Part of a small language model's weights.
Training: 137M tokens, 4175 steps.
Each number is 50 + 10 x the weight over the matrix's rms, rounded and kept within 0 to 99. Layers, rows and columns count from 0.

# down: layer 2 MLP down (transposed), 768x96, rms 0.324, rows 457-525, columns 0-47
# up: layer 2 MLP up, 768x96, rms 0.18, rows 458-526, columns 0-47
down457:45 51 63 39 47 58 35 50 42 45 44 57 46 50 57 39 45 53 53 50 55 49 49 56 52 34 61 61 63 51 62 41 46 50 51 50 42 34 68 30 43 62 63 62 40 58 41 52
up458:49 33 50 40 48 56 60 48 58 42 54 49 57 51 45 59 56 61 45 44 73 58 42 51 52 45 60 52 53 52 36 43 47 44 45 51 38 54 37 56 70 42 29 51 40 46 43 66
down458:29 50 50 49 39 38 53 48 41 52 52 63 32 53 53 59 45 50 39 41 41 48 38 46 54 53 43 48 53 53 62 64 59 67 57 62 47 51 59 54 44 31 56 53 55 68 66 33
up459:51 43 49 65 41 64 44 64 60 48 49 44 63 55 46 44 62 62 44 47 54 50 58 42 63 51 44 57 36 54 55 39 47 37 52 43 53 37 42 50 49 49 44 46 61 54 53 46
down459:43 55 36 48 43 54 68 44 45 70 37 73 46 45 47 44 34 58 53 57 56 53 56 51 43 61 43 33 60 51 43 55 60 41 57 50 51 52 55 48 53 65 54 47 73 62 59 36
up460:54 31 41 35 53 36 30 46 47 58 34 53 51 39 59 60 53 54 50 33 43 33 36 59 49 63 40 51 56 46 62 60 53 58 56 61 61 48 65 52 52 51 55 49 37 45 63 57
down460:56 32 63 62 51 39 55 52 55 50 51 44 68 63 54 55 45 36 70 43 52 67 50 50 42 63 51 46 37 61 58 47 35 58 57 58 56 45 42 47 56 50 41 34 37 50 55 48
up461:42 65 57 38 47 52 59 46 58 67 49 67 54 56 72 53 55 51 45 56 33 38 54 40 55 63 54 37 33 56 32 64 65 41 45 60 66 48 46 45 32 60 44 56 62 58 39 54
down461:53 55 63 44 40 56 42 46 61 57 53 47 54 54 64 61 37 38 35 56 46 48 59 57 46 42 41 40 31 31 48 48 53 57 32 53 47 51 52 47 47 64 36 49 37 60 40 56
up462:75 37 53 43 48 39 41 63 45 75 39 48 46 58 57 49 53 55 38 45 59 44 65 45 50 50 52 36 45 40 48 39 54 57 41 52 54 42 39 54 55 57 58 45 52 40 83 55
down462:49 50 63 46 40 43 50 39 75 64 67 47 39 47 52 55 50 48 61 60 43 44 73 50 50 42 44 43 37 53 47 63 56 62 43 64 38 34 42 56 61 48 44 49 62 39 81 52
up463:56 46 36 44 46 53 38 59 45 38 66 59 36 58 64 65 44 59 45 44 48 28 43 57 32 56 43 28 48 60 40 54 47 51 41 51 56 34 49 52 53 64 49 52 48 43 62 62
down463:41 43 73 50 45 51 61 51 51 52 54 50 48 54 52 49 48 28 45 60 42 62 47 44 54 53 63 52 45 50 51 45 35 50 55 51 38 55 59 41 56 51 56 42 61 42 43 45
up464:46 52 42 50 66 49 53 54 42 43 42 54 52 60 42 60 41 46 34 50 43 58 47 50 47 56 46 55 39 61 46 46 43 59 57 41 65 46 49 51 52 58 65 34 59 59 34 58
down464:43 34 55 33 43 62 57 41 50 61 60 38 49 42 61 32 70 64 43 44 54 62 52 43 34 48 71 54 51 36 42 58 53 51 46 53 44 45 43 63 55 61 43 54 46 34 40 50
up465:49 56 53 57 44 44 17 32 46 40 49 37 57 50 43 57 55 29 99 56 43 56 57 31 50 53 67 52 52 55 47 63 43 36 43 60 50 29 43 50 41 53 64 87 55 53 37 39
down465:41 63 55 39 40 41 63 61 45 62 71 64 64 55 54 34 65 56 83 48 42 30 46 44 49 58 63 22 60 43 66 56 57 55 51 57 35 51 46 57 39 36 45 60 56 30 50 44
up466:65 54 47 37 47 49 48 43 53 51 46 62 34 47 51 66 43 42 58 54 55 59 38 36 62 51 48 51 31 59 46 44 56 49 53 66 65 59 27 58 52 73 76 43 59 46 45 54
down466:40 60 51 57 49 64 46 38 58 54 57 33 53 53 63 66 41 42 53 50 28 43 58 58 47 54 45 22 65 41 54 56 65 39 44 44 55 43 57 40 59 50 40 48 41 61 41 59
up467:34 47 55 65 69 49 57 45 44 56 42 63 51 72 62 52 50 54 31 54 60 42 39 38 47 35 42 58 50 46 51 49 52 36 53 50 38 61 36 47 55 51 66 59 54 48 39 62
down467:42 17 38 43 47 52 55 68 48 46 60 58 47 47 45 48 43 46 34 74 44 67 54 62 42 49 52 36 47 47 49 38 48 47 59 54 53 38 49 70 52 66 49 63 60 54 64 57
up468:61 58 45 49 48 45 49 46 34 54 55 43 49 51 23 44 56 51 66 48 73 58 43 58 60 59 58 53 33 59 45 34 47 38 37 38 49 46 62 51 53 37 50 42 33 45 38 53
down468:43 49 40 49 58 50 38 49 54 24 71 58 47 34 44 63 58 39 47 71 48 61 48 46 45 53 55 40 61 55 51 59 60 31 57 69 49 69 58 48 50 61 25 59 56 58 40 45
up469:30 62 54 48 42 50 62 55 44 47 59 48 48 25 56 41 59 51 66 53 45 52 46 46 59 56 56 65 54 43 55 59 50 50 63 57 51 52 55 43 40 44 39 52 34 50 51 44
down469:64 56 43 42 29 38 43 48 43 52 68 46 53 59 58 40 35 32 47 49 43 41 38 74 31 53 57 43 39 44 77 60 56 69 36 64 62 43 54 49 81 57 54 35 55 52 39 72
up470:45 38 46 65 66 38 54 59 39 50 51 34 60 50 47 41 38 42 54 52 60 35 45 29 60 65 30 48 69 64 53 45 52 46 56 44 57 58 51 37 62 52 54 37 38 60 32 57
down470:41 36 45 60 32 47 66 51 51 53 63 77 34 50 56 42 62 48 75 39 46 47 51 70 49 51 52 49 51 32 54 31 49 39 67 58 47 55 36 46 37 51 53 38 43 60 39 37
up471:53 60 46 59 48 70 46 54 44 37 64 63 57 45 61 56 68 45 72 37 44 57 54 37 51 42 34 50 49 46 66 71 40 48 50 50 62 51 44 53 37 52 64 55 59 38 51 44
down471:56 61 46 58 56 60 37 55 46 50 32 35 52 64 58 59 57 42 41 35 62 59 38 47 57 46 51 44 41 32 42 53 41 41 42 66 49 57 59 61 61 46 78 46 25 23 54 27
up472:54 50 61 50 79 50 33 49 52 46 52 60 55 57 56 38 44 62 33 63 48 45 32 43 41 42 55 31 39 45 55 39 52 55 49 39 53 66 42 57 56 44 48 53 50 60 58 44
down472:56 60 48 44 50 72 72 52 52 38 44 40 59 45 62 38 47 37 48 46 62 45 40 44 41 38 54 55 58 54 53 54 52 46 48 65 55 42 57 61 47 37 61 43 46 39 43 37
up473:55 56 52 43 59 50 45 48 40 53 65 49 62 44 48 47 34 53 61 59 37 47 30 50 35 41 58 62 41 51 47 52 49 46 56 38 51 57 40 61 61 66 43 61 61 47 45 43
down473:53 60 37 69 53 39 48 49 50 36 57 46 61 48 68 36 39 76 64 45 27 39 65 51 46 42 54 66 61 52 51 48 66 66 56 46 64 47 49 41 47 51 44 47 28 54 58 52
up474:40 62 65 42 51 52 62 44 55 42 52 53 39 44 49 41 60 52 47 34 46 44 69 39 44 35 51 43 61 40 49 46 72 70 46 43 53 39 58 36 44 42 70 44 53 65 41 38
down474:65 50 48 73 65 53 53 72 59 40 51 43 62 54 58 55 66 55 53 53 46 53 37 50 52 63 52 63 64 53 55 42 59 53 37 51 35 38 58 35 47 46 60 60 45 64 62 45
up475:42 65 59 60 46 30 52 33 40 59 46 61 38 63 58 46 61 66 43 54 42 62 54 30 42 65 59 39 56 61 51 71 38 60 46 51 49 57 63 55 43 16 33 38 50 79 37 50
down475:47 26 31 45 53 59 46 50 59 36 62 36 30 57 65 52 57 45 20 49 48 51 50 53 56 48 60 55 41 56 28 51 45 54 41 45 62 47 34 47 68 58 64 61 56 62 61 59
up476:56 52 54 45 66 61 37 51 61 56 48 60 44 48 38 29 50 57 55 63 38 35 39 64 48 39 37 40 47 33 43 52 56 75 71 40 57 51 53 54 48 49 60 56 39 58 54 58
down476:52 44 34 34 53 54 45 42 44 35 58 39 41 52 48 72 59 63 43 60 55 39 62 37 52 64 39 45 59 40 54 44 59 66 48 46 46 67 57 66 43 52 39 48 45 49 41 58
up477:51 49 50 52 39 35 60 60 62 45 64 35 50 57 51 32 62 69 46 38 61 48 50 57 63 55 41 55 42 35 48 54 47 43 57 45 58 51 68 43 49 50 52 68 50 51 37 50
down477:48 50 43 43 51 55 43 45 54 37 56 66 56 50 46 42 61 49 50 48 63 61 34 57 42 40 45 49 54 52 35 35 54 55 43 56 54 67 62 65 46 75 47 33 45 71 58 51
up478:56 52 65 46 25 55 47 53 39 51 60 40 60 55 56 44 56 39 45 36 47 47 51 45 47 48 37 65 36 68 61 63 31 49 40 52 53 50 48 50 50 55 46 50 55 55 43 50
down478:48 51 44 44 29 42 41 54 36 55 50 42 46 52 42 25 49 38 38 35 63 56 68 58 58 65 70 60 42 53 46 66 31 65 48 52 75 48 55 66 49 50 51 47 54 54 53 39
up479:63 52 45 38 48 60 59 33 47 50 55 43 62 61 45 44 55 62 37 55 43 44 47 58 58 39 47 56 61 74 46 41 53 59 42 40 59 49 54 29 51 54 43 52 42 46 46 51
down479:49 38 49 39 69 58 47 54 64 52 34 51 43 42 48 38 37 58 62 55 50 47 47 57 34 55 56 55 60 52 50 66 62 42 45 71 53 51 61 36 35 60 45 47 40 37 37 40
up480:55 41 44 40 40 54 61 44 51 43 46 30 46 23 56 65 48 41 70 71 55 41 39 40 46 39 40 52 56 54 54 81 48 53 45 52 62 61 42 44 50 65 41 60 47 33 49 70
down480:49 31 41 47 54 56 36 46 43 37 53 66 38 56 49 38 81 52 23 63 54 47 57 59 59 40 50 60 68 65 42 58 55 56 35 45 40 35 65 48 70 53 52 47 34 62 53 49
up481:37 55 74 69 38 44 60 43 46 44 45 56 45 53 58 53 47 57 54 46 47 54 77 42 46 52 62 58 61 57 47 55 54 38 46 45 56 35 38 59 64 47 53 63 49 44 40 39
down481:58 42 57 51 52 60 59 53 57 44 55 40 57 52 57 45 31 34 37 49 46 40 37 29 61 59 44 43 46 42 52 49 66 55 47 58 43 55 61 47 43 57 39 56 51 44 60 46
up482:46 45 66 46 54 43 65 45 47 46 65 48 45 47 67 36 45 50 50 40 77 57 45 54 46 33 33 49 55 57 56 46 44 48 31 43 52 52 38 53 42 26 62 41 51 43 56 35
down482:39 63 59 44 49 48 44 50 45 48 51 74 43 59 44 57 52 47 53 49 40 39 60 44 39 72 47 58 57 40 46 60 47 62 63 39 55 43 57 48 34 46 44 54 48 70 48 43
up483:66 39 56 35 54 42 26 46 63 49 58 42 61 54 52 47 57 45 54 41 60 41 46 37 52 53 21 44 48 41 51 49 62 51 46 61 66 48 49 56 47 42 55 47 56 55 69 38
down483:55 21 66 44 53 40 59 55 50 46 39 50 59 44 57 37 29 43 49 51 44 42 49 46 47 53 49 52 61 35 40 62 56 43 52 44 55 41 78 62 57 54 59 48 44 47 26 45
up484:48 37 53 54 54 56 38 42 49 41 49 48 50 57 65 42 63 63 49 42 45 49 53 55 46 53 65 31 37 50 56 61 46 56 61 24 54 62 49 52 42 36 36 38 45 45 60 73
down484:61 46 55 46 55 64 52 48 50 59 39 47 55 56 65 24 46 53 39 54 52 51 50 57 66 46 29 39 56 46 45 59 49 63 56 57 49 41 41 51 58 56 39 67 47 49 27 57
up485:64 37 48 55 62 71 60 54 54 59 47 42 46 70 73 61 50 46 36 44 48 34 43 47 43 54 40 41 37 47 63 47 41 66 57 46 56 42 65 60 66 60 50 37 60 55 72 46
down485:39 60 56 54 46 49 32 46 55 53 50 53 52 50 26 58 59 41 50 61 59 24 55 59 67 44 57 49 54 42 55 54 44 47 56 43 47 44 57 52 53 47 46 51 49 53 49 76
up486:57 43 41 50 50 43 46 42 66 43 38 55 44 28 60 43 60 44 53 46 70 41 36 60 57 52 56 43 62 54 36 57 47 52 63 60 72 47 71 49 48 38 53 60 53 54 45 33
down486:56 36 38 46 32 56 39 30 37 48 54 75 47 31 43 53 53 60 40 49 47 35 37 48 57 54 50 54 53 40 59 53 48 56 35 33 48 65 30 61 59 57 41 46 41 65 64 43
up487:45 58 39 68 64 52 54 25 60 31 43 45 44 44 56 66 71 71 40 47 47 70 61 48 51 51 53 52 47 57 43 47 53 40 44 56 54 46 48 44 45 49 50 38 50 48 37 51
down487:54 37 16 47 49 32 46 42 60 46 48 50 74 50 41 50 69 61 32 52 38 48 50 53 45 69 47 33 65 58 63 52 53 46 47 50 43 48 51 60 54 56 55 47 45 64 52 46
up488:62 54 41 46 45 53 34 28 46 49 56 56 36 61 50 52 48 57 40 61 55 41 61 66 36 57 39 55 41 47 41 54 61 58 38 47 55 50 39 50 63 37 58 31 44 63 50 60
down488:41 42 55 35 43 36 38 59 50 66 64 59 59 42 60 47 40 37 63 48 57 67 49 32 64 32 58 59 61 56 43 35 40 42 57 53 57 64 41 65 58 56 51 54 55 45 43 48
up489:39 53 33 40 41 50 47 51 34 40 50 52 52 40 34 64 40 44 64 26 64 41 52 45 52 50 60 46 53 54 40 42 71 50 51 52 44 54 49 52 34 63 49 65 44 51 51 60
down489:53 60 45 40 60 43 59 46 60 42 53 62 21 62 50 51 58 49 48 39 49 54 46 52 52 44 58 64 56 41 60 43 55 34 39 55 55 53 62 34 42 46 66 43 44 34 45 49
up490:44 48 34 54 47 56 52 59 43 48 74 47 49 41 55 64 39 51 64 58 51 60 46 40 42 48 40 44 53 59 34 54 34 79 32 38 60 30 30 30 29 58 56 69 38 33 51 48
down490:37 40 66 39 57 68 70 60 43 44 61 59 50 53 36 51 64 46 36 36 41 61 53 36 60 47 61 43 46 49 47 56 66 63 65 43 58 52 67 61 47 36 63 51 44 39 41 39
up491:48 44 40 46 59 51 72 62 52 53 40 59 56 47 53 45 38 41 38 55 48 39 62 49 55 77 56 43 42 41 52 47 61 44 47 52 49 30 78 47 42 60 35 49 60 50 64 37
down491:49 42 64 52 45 48 39 41 62 33 44 54 59 50 65 49 45 48 57 63 52 47 43 57 56 25 44 47 33 39 42 58 57 44 29 49 53 71 60 54 77 48 39 60 39 44 48 51
up492:63 51 58 54 43 55 64 60 46 67 46 47 50 56 49 37 55 49 58 35 69 60 47 46 44 51 48 56 48 55 57 60 41 40 42 39 48 49 35 56 59 50 61 46 59 37 58 54
down492:46 54 22 48 55 56 58 66 44 49 43 46 51 47 49 33 53 50 53 58 56 47 59 48 50 38 54 56 64 41 52 59 54 43 58 52 62 72 56 54 52 39 59 38 58 37 56 56
up493:51 51 58 41 57 38 50 52 49 66 61 48 49 28 72 32 46 54 48 43 25 65 49 39 48 54 42 45 64 41 63 48 47 53 38 49 54 58 47 45 47 57 52 40 47 35 55 59
down493:55 54 47 35 64 57 47 43 57 62 33 52 37 43 58 42 39 50 72 45 47 62 53 52 58 54 59 63 60 48 50 59 46 43 55 47 53 44 44 52 64 42 60 48 51 57 44 65
up494:37 65 55 39 48 49 40 58 45 52 51 54 37 44 55 47 41 49 65 63 39 24 27 32 41 54 60 46 61 39 32 62 64 42 43 48 44 75 52 52 59 48 60 60 49 41 37 61
down494:50 17 51 53 36 62 63 65 54 49 44 69 26 57 62 56 70 48 26 37 50 54 50 52 46 45 48 48 60 57 41 50 47 62 53 62 32 65 59 31 49 72 43 47 53 58 53 47
up495:49 50 44 44 56 62 59 63 49 50 59 61 24 42 44 49 60 55 57 47 46 49 34 45 38 58 50 49 66 42 57 58 26 50 60 54 52 55 57 58 43 63 63 52 60 47 62 43
down495:45 60 58 50 25 53 62 44 69 46 62 50 63 49 55 50 53 48 41 73 61 54 60 37 35 48 74 46 49 48 32 38 34 46 50 54 47 36 46 61 54 55 52 62 58 47 56 53
up496:25 41 64 43 45 37 65 60 41 66 66 45 38 40 37 54 64 57 72 53 48 46 58 35 46 63 39 60 53 72 30 59 66 46 40 69 53 29 57 37 45 34 52 39 58 46 62 59
down496:66 49 26 69 37 52 52 43 62 55 49 75 33 45 55 34 52 57 78 49 31 54 41 67 49 53 28 53 55 33 53 55 59 48 64 57 43 45 45 49 50 56 51 35 31 69 39 67
up497:53 64 41 42 53 57 49 69 42 47 36 44 50 52 61 40 44 49 60 34 28 40 66 55 47 71 61 33 42 57 49 49 50 58 61 52 57 37 61 45 43 56 44 46 46 53 55 42
down497:57 50 43 45 54 26 79 52 37 41 65 47 38 57 61 49 42 37 48 58 37 41 67 73 59 68 41 50 50 47 47 56 62 38 32 68 40 46 60 50 62 41 51 55 33 41 60 55
up498:51 42 32 45 53 33 59 55 55 56 50 73 41 54 45 61 39 46 48 57 61 56 55 49 55 63 48 43 47 18 41 37 42 45 45 33 54 41 40 40 56 60 32 50 59 42 55 46
down498:66 40 43 54 52 66 62 41 39 62 56 43 53 45 59 42 52 57 40 34 27 46 38 51 49 41 42 50 54 64 54 59 61 52 41 51 45 60 58 59 63 46 59 59 42 41 55 56
up499:46 58 56 47 59 57 38 50 56 49 56 48 41 50 36 55 41 50 47 49 34 48 54 44 64 45 45 44 50 62 54 58 53 52 52 55 59 58 48 35 29 41 39 49 53 50 55 38
down499:63 52 56 67 52 57 52 56 65 54 44 49 51 59 47 48 49 46 48 57 41 40 52 63 32 67 61 57 49 56 31 45 51 36 38 58 30 54 44 52 56 51 22 49 27 47 53 60
up500:60 54 49 43 41 44 70 23 41 47 60 48 53 42 64 39 54 38 54 66 32 62 43 44 65 50 39 47 55 53 48 63 57 41 62 53 57 43 48 36 57 56 36 41 61 57 55 56
down500:41 50 34 55 47 66 46 55 42 46 44 49 43 65 33 54 53 54 55 41 60 45 43 66 56 45 54 52 28 44 59 41 67 55 58 49 37 51 40 49 57 61 51 44 55 41 52 51
up501:56 43 59 43 67 41 64 42 54 47 57 56 25 65 66 53 59 60 44 25 69 51 46 51 50 47 31 56 41 44 35 45 45 47 61 47 51 50 53 65 45 47 54 49 53 53 49 50
down501:55 45 58 56 34 44 52 49 38 36 42 48 55 54 55 61 54 39 58 53 44 46 51 45 57 38 44 52 49 35 38 44 66 46 46 58 49 47 62 52 63 53 48 57 49 46 46 58
up502:34 54 33 54 58 57 54 53 39 36 49 26 66 55 56 36 45 44 52 68 53 45 41 58 60 52 36 46 63 46 50 68 47 37 51 74 64 35 32 31 38 52 70 57 58 68 54 40
down502:30 30 54 51 36 44 64 29 70 41 60 49 44 65 38 51 47 49 27 45 56 47 57 54 60 57 45 40 68 61 53 42 42 69 42 67 32 63 58 63 56 45 44 46 43 59 59 43
up503:48 44 76 46 55 60 36 32 46 49 53 63 57 49 49 50 51 42 53 57 36 51 44 48 60 49 55 61 39 55 66 59 47 55 41 60 57 37 31 36 46 62 57 62 55 67 36 63
down503:47 56 56 49 49 51 66 61 59 59 72 50 52 53 59 58 46 42 54 55 28 50 28 54 43 53 55 55 41 46 58 40 49 39 43 45 55 57 37 47 56 46 54 25 50 39 44 66
up504:44 54 60 50 55 59 45 59 39 44 50 54 47 55 45 33 67 58 47 53 56 45 49 53 31 49 61 50 40 39 67 54 43 58 44 52 53 57 34 56 36 40 71 41 57 61 41 36
down504:59 62 66 67 45 26 52 43 56 59 38 45 57 60 51 50 56 58 47 52 53 45 44 42 46 59 69 60 48 51 37 52 39 63 34 66 56 43 61 51 53 51 27 61 47 53 63 43
up505:43 57 54 50 47 19 46 45 40 64 38 48 60 53 55 57 66 66 63 47 53 49 39 52 52 53 68 59 32 57 36 56 55 41 48 48 46 57 58 49 39 51 46 53 53 53 30 53
down505:71 50 55 60 46 52 62 62 66 37 51 44 41 17 63 47 49 47 66 62 54 59 45 56 49 57 57 62 55 52 49 23 51 51 38 55 45 40 37 54 52 52 55 51 44 64 50 48
up506:56 52 57 42 76 56 36 60 44 64 33 49 68 37 68 27 58 56 50 46 31 30 62 33 46 53 51 54 38 63 52 64 34 46 69 52 44 51 74 65 64 37 48 49 53 51 61 63
down506:44 43 47 39 50 58 61 60 41 61 53 58 50 53 45 27 40 44 51 51 62 50 59 59 58 58 61 31 51 52 45 53 50 41 49 62 45 55 51 57 59 27 48 58 69 58 53 36
up507:40 55 66 47 49 41 50 65 53 47 35 39 53 37 63 47 37 45 59 70 59 41 55 65 61 49 50 64 50 55 33 48 35 61 63 38 54 53 51 45 42 41 56 34 54 39 44 41
down507:51 48 46 68 39 51 53 51 52 48 44 57 51 46 50 52 55 57 65 45 28 41 31 66 56 45 39 49 47 32 54 46 54 48 44 45 50 39 48 58 42 51 51 39 75 41 72 58
up508:67 29 53 68 38 46 39 45 34 56 81 33 47 25 36 64 46 60 26 62 36 58 67 42 40 59 68 44 53 59 61 50 47 39 47 57 52 63 55 66 53 44 56 58 63 47 56 47
down508:49 61 43 56 45 46 39 42 48 49 50 65 50 27 48 35 46 65 42 58 53 38 39 62 39 51 67 43 52 58 50 56 72 40 51 36 59 47 43 59 66 41 51 72 61 87 60 42
up509:37 57 34 55 62 46 62 64 58 64 59 60 54 52 52 52 34 47 52 45 59 53 45 37 49 50 47 63 66 34 48 38 68 52 57 38 57 53 47 49 50 52 41 55 43 52 53 60
down509:38 48 46 40 44 41 46 54 58 49 41 62 50 42 33 57 51 39 35 46 42 47 47 38 46 50 58 46 52 58 57 68 54 34 52 53 47 59 32 49 45 58 42 67 60 57 61 61
up510:49 51 54 49 53 46 45 43 47 56 51 52 48 47 47 51 51 57 49 54 52 51 50 48 50 51 47 46 50 50 52 48 48 49 46 50 52 44 47 49 51 42 50 50 50 48 52 52
down510:47 48 51 47 45 52 50 51 52 43 52 48 50 54 49 50 51 54 53 52 52 49 50 56 44 51 54 49 51 46 54 45 49 48 52 50 51 56 50 49 58 61 54 50 50 49 46 55
up511:55 55 58 63 42 64 45 39 39 32 41 34 60 59 72 30 67 52 46 48 55 71 61 61 39 41 41 39 23 49 46 64 44 64 46 52 67 40 25 53 39 63 68 71 68 60 56 60
down511:49 64 46 53 33 42 69 53 37 46 50 61 37 46 35 36 63 48 45 62 30 40 66 51 58 56 52 39 60 40 61 51 47 54 56 42 52 66 39 41 40 38 51 70 51 56 60 53
up512:53 54 50 45 42 55 47 60 61 56 67 38 41 56 52 54 52 54 63 42 37 40 43 41 55 45 45 45 45 42 52 69 50 60 40 44 58 51 53 47 54 38 34 49 49 50 58 56
down512:65 37 58 42 38 63 34 36 65 52 55 51 62 55 48 41 46 60 54 55 39 55 53 41 42 46 61 41 45 46 60 65 57 61 51 47 57 55 52 51 32 64 41 70 46 46 47 46
up513:64 65 51 42 56 29 53 25 47 46 60 67 44 54 39 64 65 37 51 46 62 41 43 42 40 51 61 51 47 43 27 37 59 65 56 61 65 54 53 65 63 55 78 51 66 60 55 52
down513:25 62 49 49 29 20 66 54 50 50 52 36 56 57 53 46 70 39 43 54 37 49 53 67 44 41 43 50 53 63 44 36 40 61 46 57 40 42 43 42 49 52 44 34 50 54 52 59
up514:37 67 53 61 59 61 44 51 50 45 56 41 63 36 64 53 65 49 57 40 34 52 53 44 50 39 48 51 60 36 59 41 59 52 55 44 49 50 41 41 42 46 54 34 58 60 43 47
down514:43 39 60 30 45 64 61 43 53 48 50 42 40 65 57 49 60 57 51 59 63 46 47 52 32 34 52 48 56 45 32 50 36 47 42 67 55 64 59 53 42 45 53 45 51 42 47 49
up515:44 61 52 48 45 49 37 53 52 36 53 50 38 54 50 58 44 55 49 64 52 40 32 46 56 33 73 51 32 56 43 56 33 43 57 60 57 51 61 45 54 58 51 45 48 51 50 33
down515:40 52 53 43 48 57 52 46 45 59 43 45 63 48 47 50 60 49 31 48 40 53 61 58 38 49 47 74 57 43 43 64 38 37 39 45 36 66 29 46 47 56 63 40 35 34 56 57
up516:59 41 42 47 51 49 47 46 53 40 56 54 74 58 37 65 58 29 64 42 70 46 54 42 38 37 50 61 58 55 52 52 44 62 44 54 61 49 57 39 42 59 58 55 62 41 67 65
down516:51 65 37 32 64 30 69 47 50 53 49 54 55 57 40 49 70 67 63 46 43 30 60 65 27 62 53 41 48 57 55 73 54 57 39 42 57 59 37 60 50 32 41 54 57 46 33 42
up517:51 62 61 68 44 55 47 52 50 51 54 28 45 43 39 40 56 39 48 54 57 41 51 46 31 49 45 44 48 27 51 39 49 55 45 47 55 43 52 44 56 43 47 48 50 52 59 58
down517:48 26 46 46 50 67 52 43 54 51 49 43 51 50 60 50 41 70 59 51 63 69 37 53 52 65 45 52 56 59 62 50 50 42 46 69 42 66 45 40 59 56 43 55 46 55 41 49
up518:55 43 57 49 46 38 33 47 56 47 61 45 65 52 70 61 47 46 48 63 65 38 44 54 55 47 55 57 32 56 43 53 55 34 66 69 54 60 46 61 48 53 40 44 43 45 43 60
down518:33 37 62 55 50 39 43 43 49 33 52 46 61 51 75 51 45 34 66 67 44 60 47 68 41 66 54 35 46 46 63 40 70 55 55 60 39 43 43 29 62 53 22 44 44 46 42 41
up519:53 29 48 51 56 50 55 36 49 55 44 50 47 49 41 51 60 47 43 46 75 65 52 53 42 56 64 30 52 35 55 33 47 56 56 53 59 47 31 39 40 46 60 49 37 43 54 57
down519:45 64 49 50 48 35 60 57 76 50 56 39 47 42 79 43 58 67 59 48 33 41 52 49 51 44 57 43 38 56 45 42 56 55 40 56 57 50 63 69 61 43 45 41 48 42 30 53
up520:67 49 53 60 41 60 63 65 52 61 34 59 34 37 48 45 49 34 68 50 57 58 61 52 53 56 59 55 52 55 56 67 63 22 50 40 38 75 51 54 31 54 44 44 40 61 59 55
down520:47 47 54 17 35 54 43 47 66 49 51 56 61 43 38 40 34 62 71 47 52 26 55 56 59 63 53 39 65 41 54 55 51 49 38 51 50 78 57 53 43 48 49 62 50 60 41 66
up521:60 24 62 70 40 51 37 52 66 45 56 45 34 51 57 50 42 50 45 52 62 34 49 57 54 36 30 46 32 67 59 62 68 53 54 65 59 85 46 54 42 50 43 53 64 41 53 44
down521:20 41 27 57 45 59 59 24 48 36 57 34 58 65 46 44 44 49 34 41 59 64 60 46 51 52 47 69 64 64 52 51 46 49 50 53 51 53 54 66 54 47 47 52 39 45 41 51
up522:33 38 47 56 44 43 46 57 38 58 46 30 41 51 55 51 51 46 43 55 71 57 56 50 31 64 42 71 57 41 41 53 19 54 35 58 63 44 48 45 53 53 57 48 27 35 47 32
down522:58 52 53 34 33 36 40 52 46 50 42 41 49 50 53 59 52 43 67 42 38 48 42 56 37 43 25 46 50 46 53 53 56 57 49 59 52 43 46 60 57 48 64 33 51 53 43 44
up523:44 43 38 53 54 56 42 53 41 71 54 57 51 40 36 30 51 58 55 54 36 43 24 55 57 37 53 47 53 58 45 46 41 56 46 45 57 31 65 47 48 47 53 59 48 40 43 51
down523:40 71 55 58 68 42 41 44 29 40 56 53 56 63 56 45 59 35 37 56 47 52 42 46 46 42 45 60 55 48 46 42 60 45 55 27 36 47 39 51 51 48 58 49 68 48 44 58
up524:50 42 53 65 57 53 48 20 38 54 57 62 35 47 50 46 53 55 37 37 57 45 61 34 44 45 51 58 43 50 49 44 27 50 63 48 58 37 53 63 66 71 64 33 39 36 54 60
down524:40 64 63 42 56 40 49 45 44 48 55 51 61 49 51 64 52 41 49 50 31 38 43 55 58 51 70 37 45 44 40 39 36 50 49 49 46 58 49 63 65 71 49 48 63 53 47 42
up525:45 42 26 42 61 41 57 65 57 80 64 56 36 58 48 66 56 48 58 59 56 43 56 49 41 41 58 45 70 54 49 51 32 53 47 57 56 84 39 51 45 39 63 56 49 54 41 53
down525:48 34 49 37 53 53 37 71 39 45 39 54 43 60 47 38 60 44 44 53 44 77 40 41 36 58 61 41 64 42 40 51 50 57 70 42 40 52 41 48 30 48 62 63 54 41 58 43
up526:32 46 41 41 53 47 49 53 47 47 40 42 46 69 53 80 55 26 70 50 17 61 48 32 49 46 56 53 37 45 44 68 30 57 65 44 40 75 73 31 34 69 37 42 64 44 56 46